From a checkpoint of a small transformer trained on Wikipedia.
Training: a variant of Muon for these matrices, 903M tokens, 7084 steps.
Each number is 128 + 32 x the weight over its row's rms, rounded and kept within 0 to 255. Layers, rows and columns count from 0. Numbers have three digits each. The size before them is the row's rms in percent of the matrix's.

# up: layer 3 MLP up, 1024x256, rms 0.345, rows 401-447, columns 192-255
# down: layer 3 MLP down (transposed), 1024x256, rms 0.117, rows 401-446, columns 192-255
up401 096:089097128174134154066088114089120092094176129128125138150100087111121101154162115171178054096111137136178091133181121135149086140052144149056160149133096092166134122176105102107147122138129107
down401 099:121169193154146132158099150083147129179125139078185109162154112150062074179099144124113119145103106145121173126164164158149166172116166129177149148125115113151098076129108111169125135168073164
up402 096:104100135109160156168098099158132174103143135163112095121129109164089093102093091131107129162144102079154107178166145150182113096083087132151112146140087109102134099116100107062120168128101159
down402 096:159151139044141107127141128137123049125109131151134131154121067086138050108138165131165124165148127110124178164152157167142115154121103167140161135113187118096106078156134135117113151185114177
up403 106:107120181114162071127168103103073128122133153077114120190136124123202142119169136155109108097144110111210174178149094099117124103112135083129146131114101155125055085128133144115107145114051157
down403 105:140065123092096096144159136091134166101210148143143119181104080122206123123098166174133183126104142127172154090113121126144155152147089154121147082160125117102133148117133133133158168111065146
up404 098:133091124137156113076115105096205126071125225143169152146154140158131114149094170113143134139156191124143106102158079145164121101086067132115182154120103196148132109107168070113095109111049104
down404 096:134092170105113086113187129047108099094149191105107121126138099072096101171100055052139086124122104123087108167069140078146142125151151117100102186120106101110163126144137149154122157122126111
up405 097:103096099135166139090102060167085057139150209087145166141125137103152092074134130099151116164111125152074141120182143124092142171111172156138202093157059090150148149088084135116108083131133136
down405 103:139126087146133151101107081139080091125067141181111117074145090100125101171101176115128165098068141160108075198176131167214141179127083106089125120164147113155147162102077122121142147100099084
up406 108:100113174104141107128106092182157123145057087117091141144127119161096112141090141102189120104148189155098118111080091076098101113160142106073172132130106091061145134087108169125167160073179147
down406 100:155147139107081179168147070116170133160148168069170084136102107117081097113105165078142166076196108099113159190196120127132115113112127158064129132132139132070052125219127078083134118141127116
up407 114:065200154120133134129167130110125111168109118163154112147126092103135237141128095121112082111159119155111142166079203139123157126127121149108169133055105136118111122080065149106137138188108120
down407 115:139123102146101097104121191079136067127185083087133121153106048148127101116119096187123150114088066217071152073103078131083167158145091151131127089119144129158145120157095166077143132166097079
up408 101:109168092181132134140141140171082082081063147143134107134094096116133126093137143062116081115141095109147114152059114093110124069111131100046161132178138138138159107181145173135132078100123128
down408 099:099202109158147115196164189108123113167119137049128131138086135136164104086179130145158138152087134123167108188110165065138086128164126122143085195133098159135105109051076104104122126119117113
up409 096:066151123102121097131088146128085123106209191114142097145108129137139137065174132109096134178156121106106139096053139161108132137145110090123076170109114097147111118069107132150167096082117090
down409 093:154158156133148130136105184133079100170076094095099096103123167159159084139129165051137152087179155104070019135188093136143206089112113149140152128105222131109072140099115175139095154095129088
up410 108:144106166150143104144185129159149067104149120090136118091107134105069160137129173084087119124105138123110181142073111144075077108170154095139180162178113164139123168195096130131123131173079161
down410 106:149154161139116114128166173133121129096136191113087138115095103167122113135151159173069132176069126106185150079174137142138123100111129049149086136072087154183071119116099150134056119114180126
up411 100:131098123187185099119174128142142106131123111140172180121137145065098123115131082118100202077126150146149076154079135106088172086119105135113062102121163102113117099120130144155072187168169139
down411 103:123133152130183056109112154156099123161104144121132113193131094115090117090162212112126064173149177104117135160190174196117145181114129152111118181143120067079150117107100156130089084177050127
up412 107:114085122146143100093123163125163048138100120116124117102128177174090086106110048167170176148124038154099130090177103120113097104102172136120098146152147152112174117192164103151153131173125173
down412 103:146127164182105174123159102132124076100119100151178135109152161134079118056110112158091103171169101147129088080118129147139159101156094064147187122116155087116085122136179135165078151116108187
up413 110:169153153129127087101114198103065181149177138131086148160076097122160106162127217173163155138144136100132093065059136157118139098114143133098141105131151105103146138144152079144112071117129111
down413 105:169079095122148120086130156080120137134117087134203116102115083126102099104136142127119203182110129156138145106115102159174134086112170092123125135144140147167106107113107078116117085109103109
up414 105:146100165097156127089112084153092112095175112077135139141064116119110142197147095176131144128088138150119113106130103123169089083134077061167203117102103094105152140131176133111139142143165145
down414 091:201161184118104141157075159112121136105138107078094145108121147137160103183143134113116064112126130129135152124125057112161141129123126094159157130150081166134080175102131113100106138149114104
up415 099:112066126115116117074111197147140103145183096113122091165151176069101111130072136073155134122122124110156089043131168115112161173114127123116130137094133148138103159134132164137103060114118096
down415 091:153085053112131174179126124119133123161105097126102083090123108112069078063165121142128103111154120069115120148093132157118128104162159119120149076141127154087105076113073087116159166104089146
up416 098:135094126137096114165124136153117174125154133072125183140101122102174144127118137253123155107113168138206137091126086113152095100071105158121166139164076144149116147152108107115146151092098066
down416 097:151136083084096109152136144139122187130103121140186139207171087093107148130198170118126177114084144121103111129153132083147104131152138164066108160121113074090142131134154157171161108110121178
up417 102:138140124122147141165130096096127107133155162175106168061167140178136157083140081134153184088080152118136144159114073112121143179094151154090108132163065156134107142124109129130083103102127129
down417 097:151096130130177106137164055155172130116050142121122138145138137126107115178143147153094179142108116109092090070114110152181149099121095148088087084135174130142140188162069050162063132139109163
up418 109:162136147130183134105082120115119150134141131168108159133109112158102147157097120151104106071131172107106112176090122124096108191119145157128056143082076176089132162190117126142102134097082164
down418 111:136213186119127117112114112112097149175147073113120160134122125110143121091141131194169087141130131154057133132130083133134108153087125145080070140151089150092143117136098123158093137155099120
up419 090:118109112143134135104100094128131136127176109101070126130123113113109128139124122149108090105159116043158165121117119086160118069125117090136042146141081078155103108160096121136151118159093049
down419 097:111158157133103151166153153136117165094137143129139181091126174096147122133120116131129182163083198091163145170112180141060137242096176142154171110181146163153120102159112159150147135093149170
up420 093:117116119155043120130137128144117118093115078110141105100109075157187153152097092145090100099073135084088151115122157127162139141122121082086081144115125140132088102141137151153135058087112051
down420 100:132055192153110082103135178117127143085111095089185115134147119117124096102123153174156165162148116135104142143127116168130165142114186083118132075080165140150109149159139150151126160161118125
up421 095:110096108062130102161098123109122095084161104144096145174149100140107170203102130111109092090187138109175062115106155123124080119127108126151081151110068130176162110099103134148167113100048116
down421 093:119137130127161133096119185104176076135094092130127106106169111121163136168192154051142089202129079073111147094169116128105066172123135127168153124157078173144105097135169122126118075132127092
up422 104:177118106155088134073116118136106152111165186103152129139106138089153133114168084136091127099138160143147151091138118140111123093133088096089163127062132178141192174110119182155125142096119106
down422 097:073110126103104099108168090134093096109077118108162128156155148119131074116135166108104123134126170145165145092134128124219099152121091126114135176123053152133125086194140123118103142165130084
up423 099:075178102127109101166141200113165084120191158154139151127118117149160185124146070114066137087111107093144086104101102124101106081157076069097128147136104113124151125096195137211141134121145077
down423 092:095138116080124163118120139142092153143058058141118101201147138096130171126105179139112132151126088099132148058105146181101098053089108098133151164130162112106138109114140116155111089140099199
up424 101:121143118139155148145152087138082179154135096093126130148140097093162073193096153147133107116118181136115150128129156129053133078161103164113113134123126116187100156164119102116123131104152174
down424 096:120099141064192168086176118166092200088109139197162155118107195136097117069145185087153154136132070122107154105192176137110057128106088192114194095124102150148157153114075082111157097203133092
up425 094:118070108136160160096150142134144083100107131115106142091075126118137076093140119128135145095128159120124129107101119127151154172150128101137155135126182074146179131195121124129102128088159131
down425 092:176131129108142171208207111158102155173129163077079131082099096150120149151139178108104141096096125138158156135129100120147132148166160207137209130170154180094085089105154121105076190123110098
up426 106:097126120135121122135181053135160146197136089138094103135089094138141137053124106083098097188109101201058100102128141082061092146097143140165090094141134153179130100075166144120103114038108105
down426 104:148112151175086135144187171061111105135156139124159105167096079110123093151131116065055145109142107174087122123143121100080071196147144129108105181095053099156095149118110072107191095135120125
up427 097:117152153138154090105144128145034107117136145122102147109184108097164217100153169106096141086118154085125107093093120197077150183161079104114144181177103099105154173145125116158124109080125118
down427 097:165136149129110102125164153131128136106102098141207150159145136120054135141116137071160157124139136108071113139133146078158152109176118181158125178125163106099139144127075132036079157157172138
up428 093:101120108149057132116152177154156092155122112123093120132081122099103138125133138133133121133133203122146171118074157108134152123153132095093079152149136112169095189096129116113135134132125162
down428 094:128153118086126110111144129163124141111170110117113050127087115113116093126175116128137122100093110136112124155141134156146092080174088087125173145104164145103070118099126140139099149122150083
up429 097:090180099081142077067175181090125144142167084189112142068099241134108131178158125099125152119105109093160114138127145153087150130128095080137187096117127121115180182115121185160201077146153162
down429 101:122192105122139086080110072125145121122118139137122119115145105096101098054170155083168123160157102128109117163109104085092129193161121102196175088138099162168149124074116088136162185158098151
up430 093:172149218129119100126103122122107152160101147090123158135079150183108098106092129108204162128120079149073199111096149109130070115087115155100134098136158157137150098135136061112076092106105172
down430 098:101153061181165172109182158178108100160117084131051106141156129148146120121077136140123106181187119107172090141207142160119174130105138118076106181179178057096117141104129130163083122139189131
up431 096:103132107129091174129090130104064114168198050138149091113108176110132176135114106163116092072134112150152111121120085098154120119168170099071090117120063173127121125142183156118090111155122193
down431 104:130053141116123157139150163122000114033163129107107135124115164126114128088156093115134124070153084168129057108130065166193188147122105126084148127125145111130109107146165151115075137141127106
up432 092:167132091140153166087161125165102130084143189135089149088114128133218165176131121152072105161118065153147092132106140162119111121065110102106164179172159110155159148120148133127163152126168076
down432 097:113149162083106083142164169153149121121178134089107171079115099114139130141104107064140142161146171148160158135110175118181084069110097149081126075157121083152157093112076142168150128083152162
up433 105:154124142124124186126102136132178145149205174147203072195148150164123123107092089162098098092128137114110167162105138133117174150137164117148145120121169148148148195104117172100093077101131143
down433 103:083140215091137170137094151096178119069161102141141073205142098155171084064145147129169149117129115156122154062131101161090123168156094138105161100095109079095153094141148139116110106140149077
up434 101:121078102174186128110146085086070202125146147104101152141069146135069128187081080161148127136149087193113164167150154122151120132141156121130149172092069115091090138125144112194143160130158139
down434 101:090161157089174112162106132139209152166195161098070167082123100091132123193150110104096168113164113112151118152079143058092145187137219209144135085117142124137129163177095117093186164162120154
up435 094:155156125152165105146186176116092063157145151121108151124132120122117142111122152125155152119151111074089162158149089150155135108092135143125135170102110093143109159070115085069089173078129165
down435 096:185158145076185141073143029113125154116155102137120133130164174156126154114193125114106121152159093153085072091181104102139065108098160157138095128128079117176164107100174096109118105110154142
up436 097:101107138098096173118104106152165129221094094111178110157150132089186202119105100150147168149123092161177115140078150108113176090156188092155091167172102102096137184136142152151152068136157140
down436 099:109127127146143119157150092064146135203120109169143130118135111099170126205105078104102140119149124115156175116197146190162120117115116134077089169162127103094166184145145099147155096091127110
up437 097:040097194095124113110179121093049151144136130084068089081097121107061103123136118122140113131150112156101101177114141163125106152184138102142158141152145115117145173063132121124168147058136125
down437 097:160090151069185159115147106144104143158110149129150116166142187112117120127106130110113085146032149181178103138108130133167181105139174093160107189107125094123140126128129140153198159095158104
up438 106:069104162101109108134072099158168123093097063106134114110083160137160100139104144180133127111154162142148166094158168115147124153139097093149171156125117230135171174101122097150166098211068118
down438 102:073168108119135101128148142101131187163141098090101092118112117125207099183147142109162083194193145103142146112131074114114112119123089128149141163135131159133170148139140107157099133187102125
up439 108:189082119132191129089129078123108159123138148073158134120116110113114174099162094121133173138095173151184156118143078129114122125095136084146127147178141114125149138120128178138165066050138117
down439 101:101150100080112128154153066085127125140112127160093132146087101125125136096138119131143154126068117172127134123105104184138054159151122095144118134099100126097092195104153141137154172116163065
up440 097:149104106165115099132164191167160181098185193113123116109115139130163135142141137151173113093154096152078139158169137119082156173174103161143171094138158104096136148087139109163165132147121155
down440 099:171085081148124137141113079113164168105107153108171163146149054144143114120161128123128084074164132141145135066133139115166100136172096145134093110115159109128141087186112089149161122184138161
up441 098:042134130146166147106081130156164171109128134140152140127128133148121178154089141133110068081116131156134198089147151149131105110109072071117158144196083148089205090137091102169184081190110119
down441 095:055166130147136133110141114180136174127105078132134144142127103166149126153137120151097062149173085171149191140159127125093054096109060136089133144133108151141121084159106136134086131152093107
up442 098:108129074126149123126141124092145148139188143182128145153130141143191142139085104082146143159100188100128194133179144121190117123170143135069160148101206166123114123133117141067128161140165113
down442 097:146076160153117160114127114130129140118122085143140167107182171086132129066118165125130104163109143141105168179131122090136098065125133141048099103092115134114126076115142173097154169113134106
up443 098:152091105159181120141080107129102104063124131145131153114154126140129140130159103142145113119119164126118094084150085131099160152089107132115080113126154156173156118148144110131169197090147160
down443 099:118067155121105108131069149152093149129159186185101158139155143149134163149096150121119122162175147123098153144167105143140146140150101097091170117157125146127139178163091127141077159134134123
up444 099:083094096133087160170153128106123141105071139131118139127175122186186141120196143174182123128134059060129121188185128107095143173148104107084125145093142132114155145135143164101154120107141150
down444 100:096119006109068131117104141101129124136084034094101119125154057106109144106143124184149102137136115088109089125134165096161157176153088147133150147081127146140168128095136121136143151101106079
up445 099:149187174125122183105103101105106119092124115174151111141155116211111125156090181042181158057152163094118126161106085133143153110068085098100130116109117132125168114121132131196161126154167161
down445 099:112129153069102158080181114107083089091135130139145189124134165176144050132120147144122104162106122132143116166142125157104119110118180177127100192149176137114156099120098104124170159130084153
up446 098:134125117134158079120103114137068152144104182141110144138093065137129106194109124150172184093137145156138132099168129090104115121121125069110139103117150150090135123185100118107124124137142107
down446 099:196121118124096098141181117119138115132128143113116126088203058149107127152231086145106193131151137108111127137222143105105122149160148118124099123123129108160144152081144151120138135184126128
up447 096:090185154103086104167131151095175146145129101096139125125069093138075111101099136141132089134089077145091133181081080089104197142088125134109110119137116146101144122128161131106093167146090080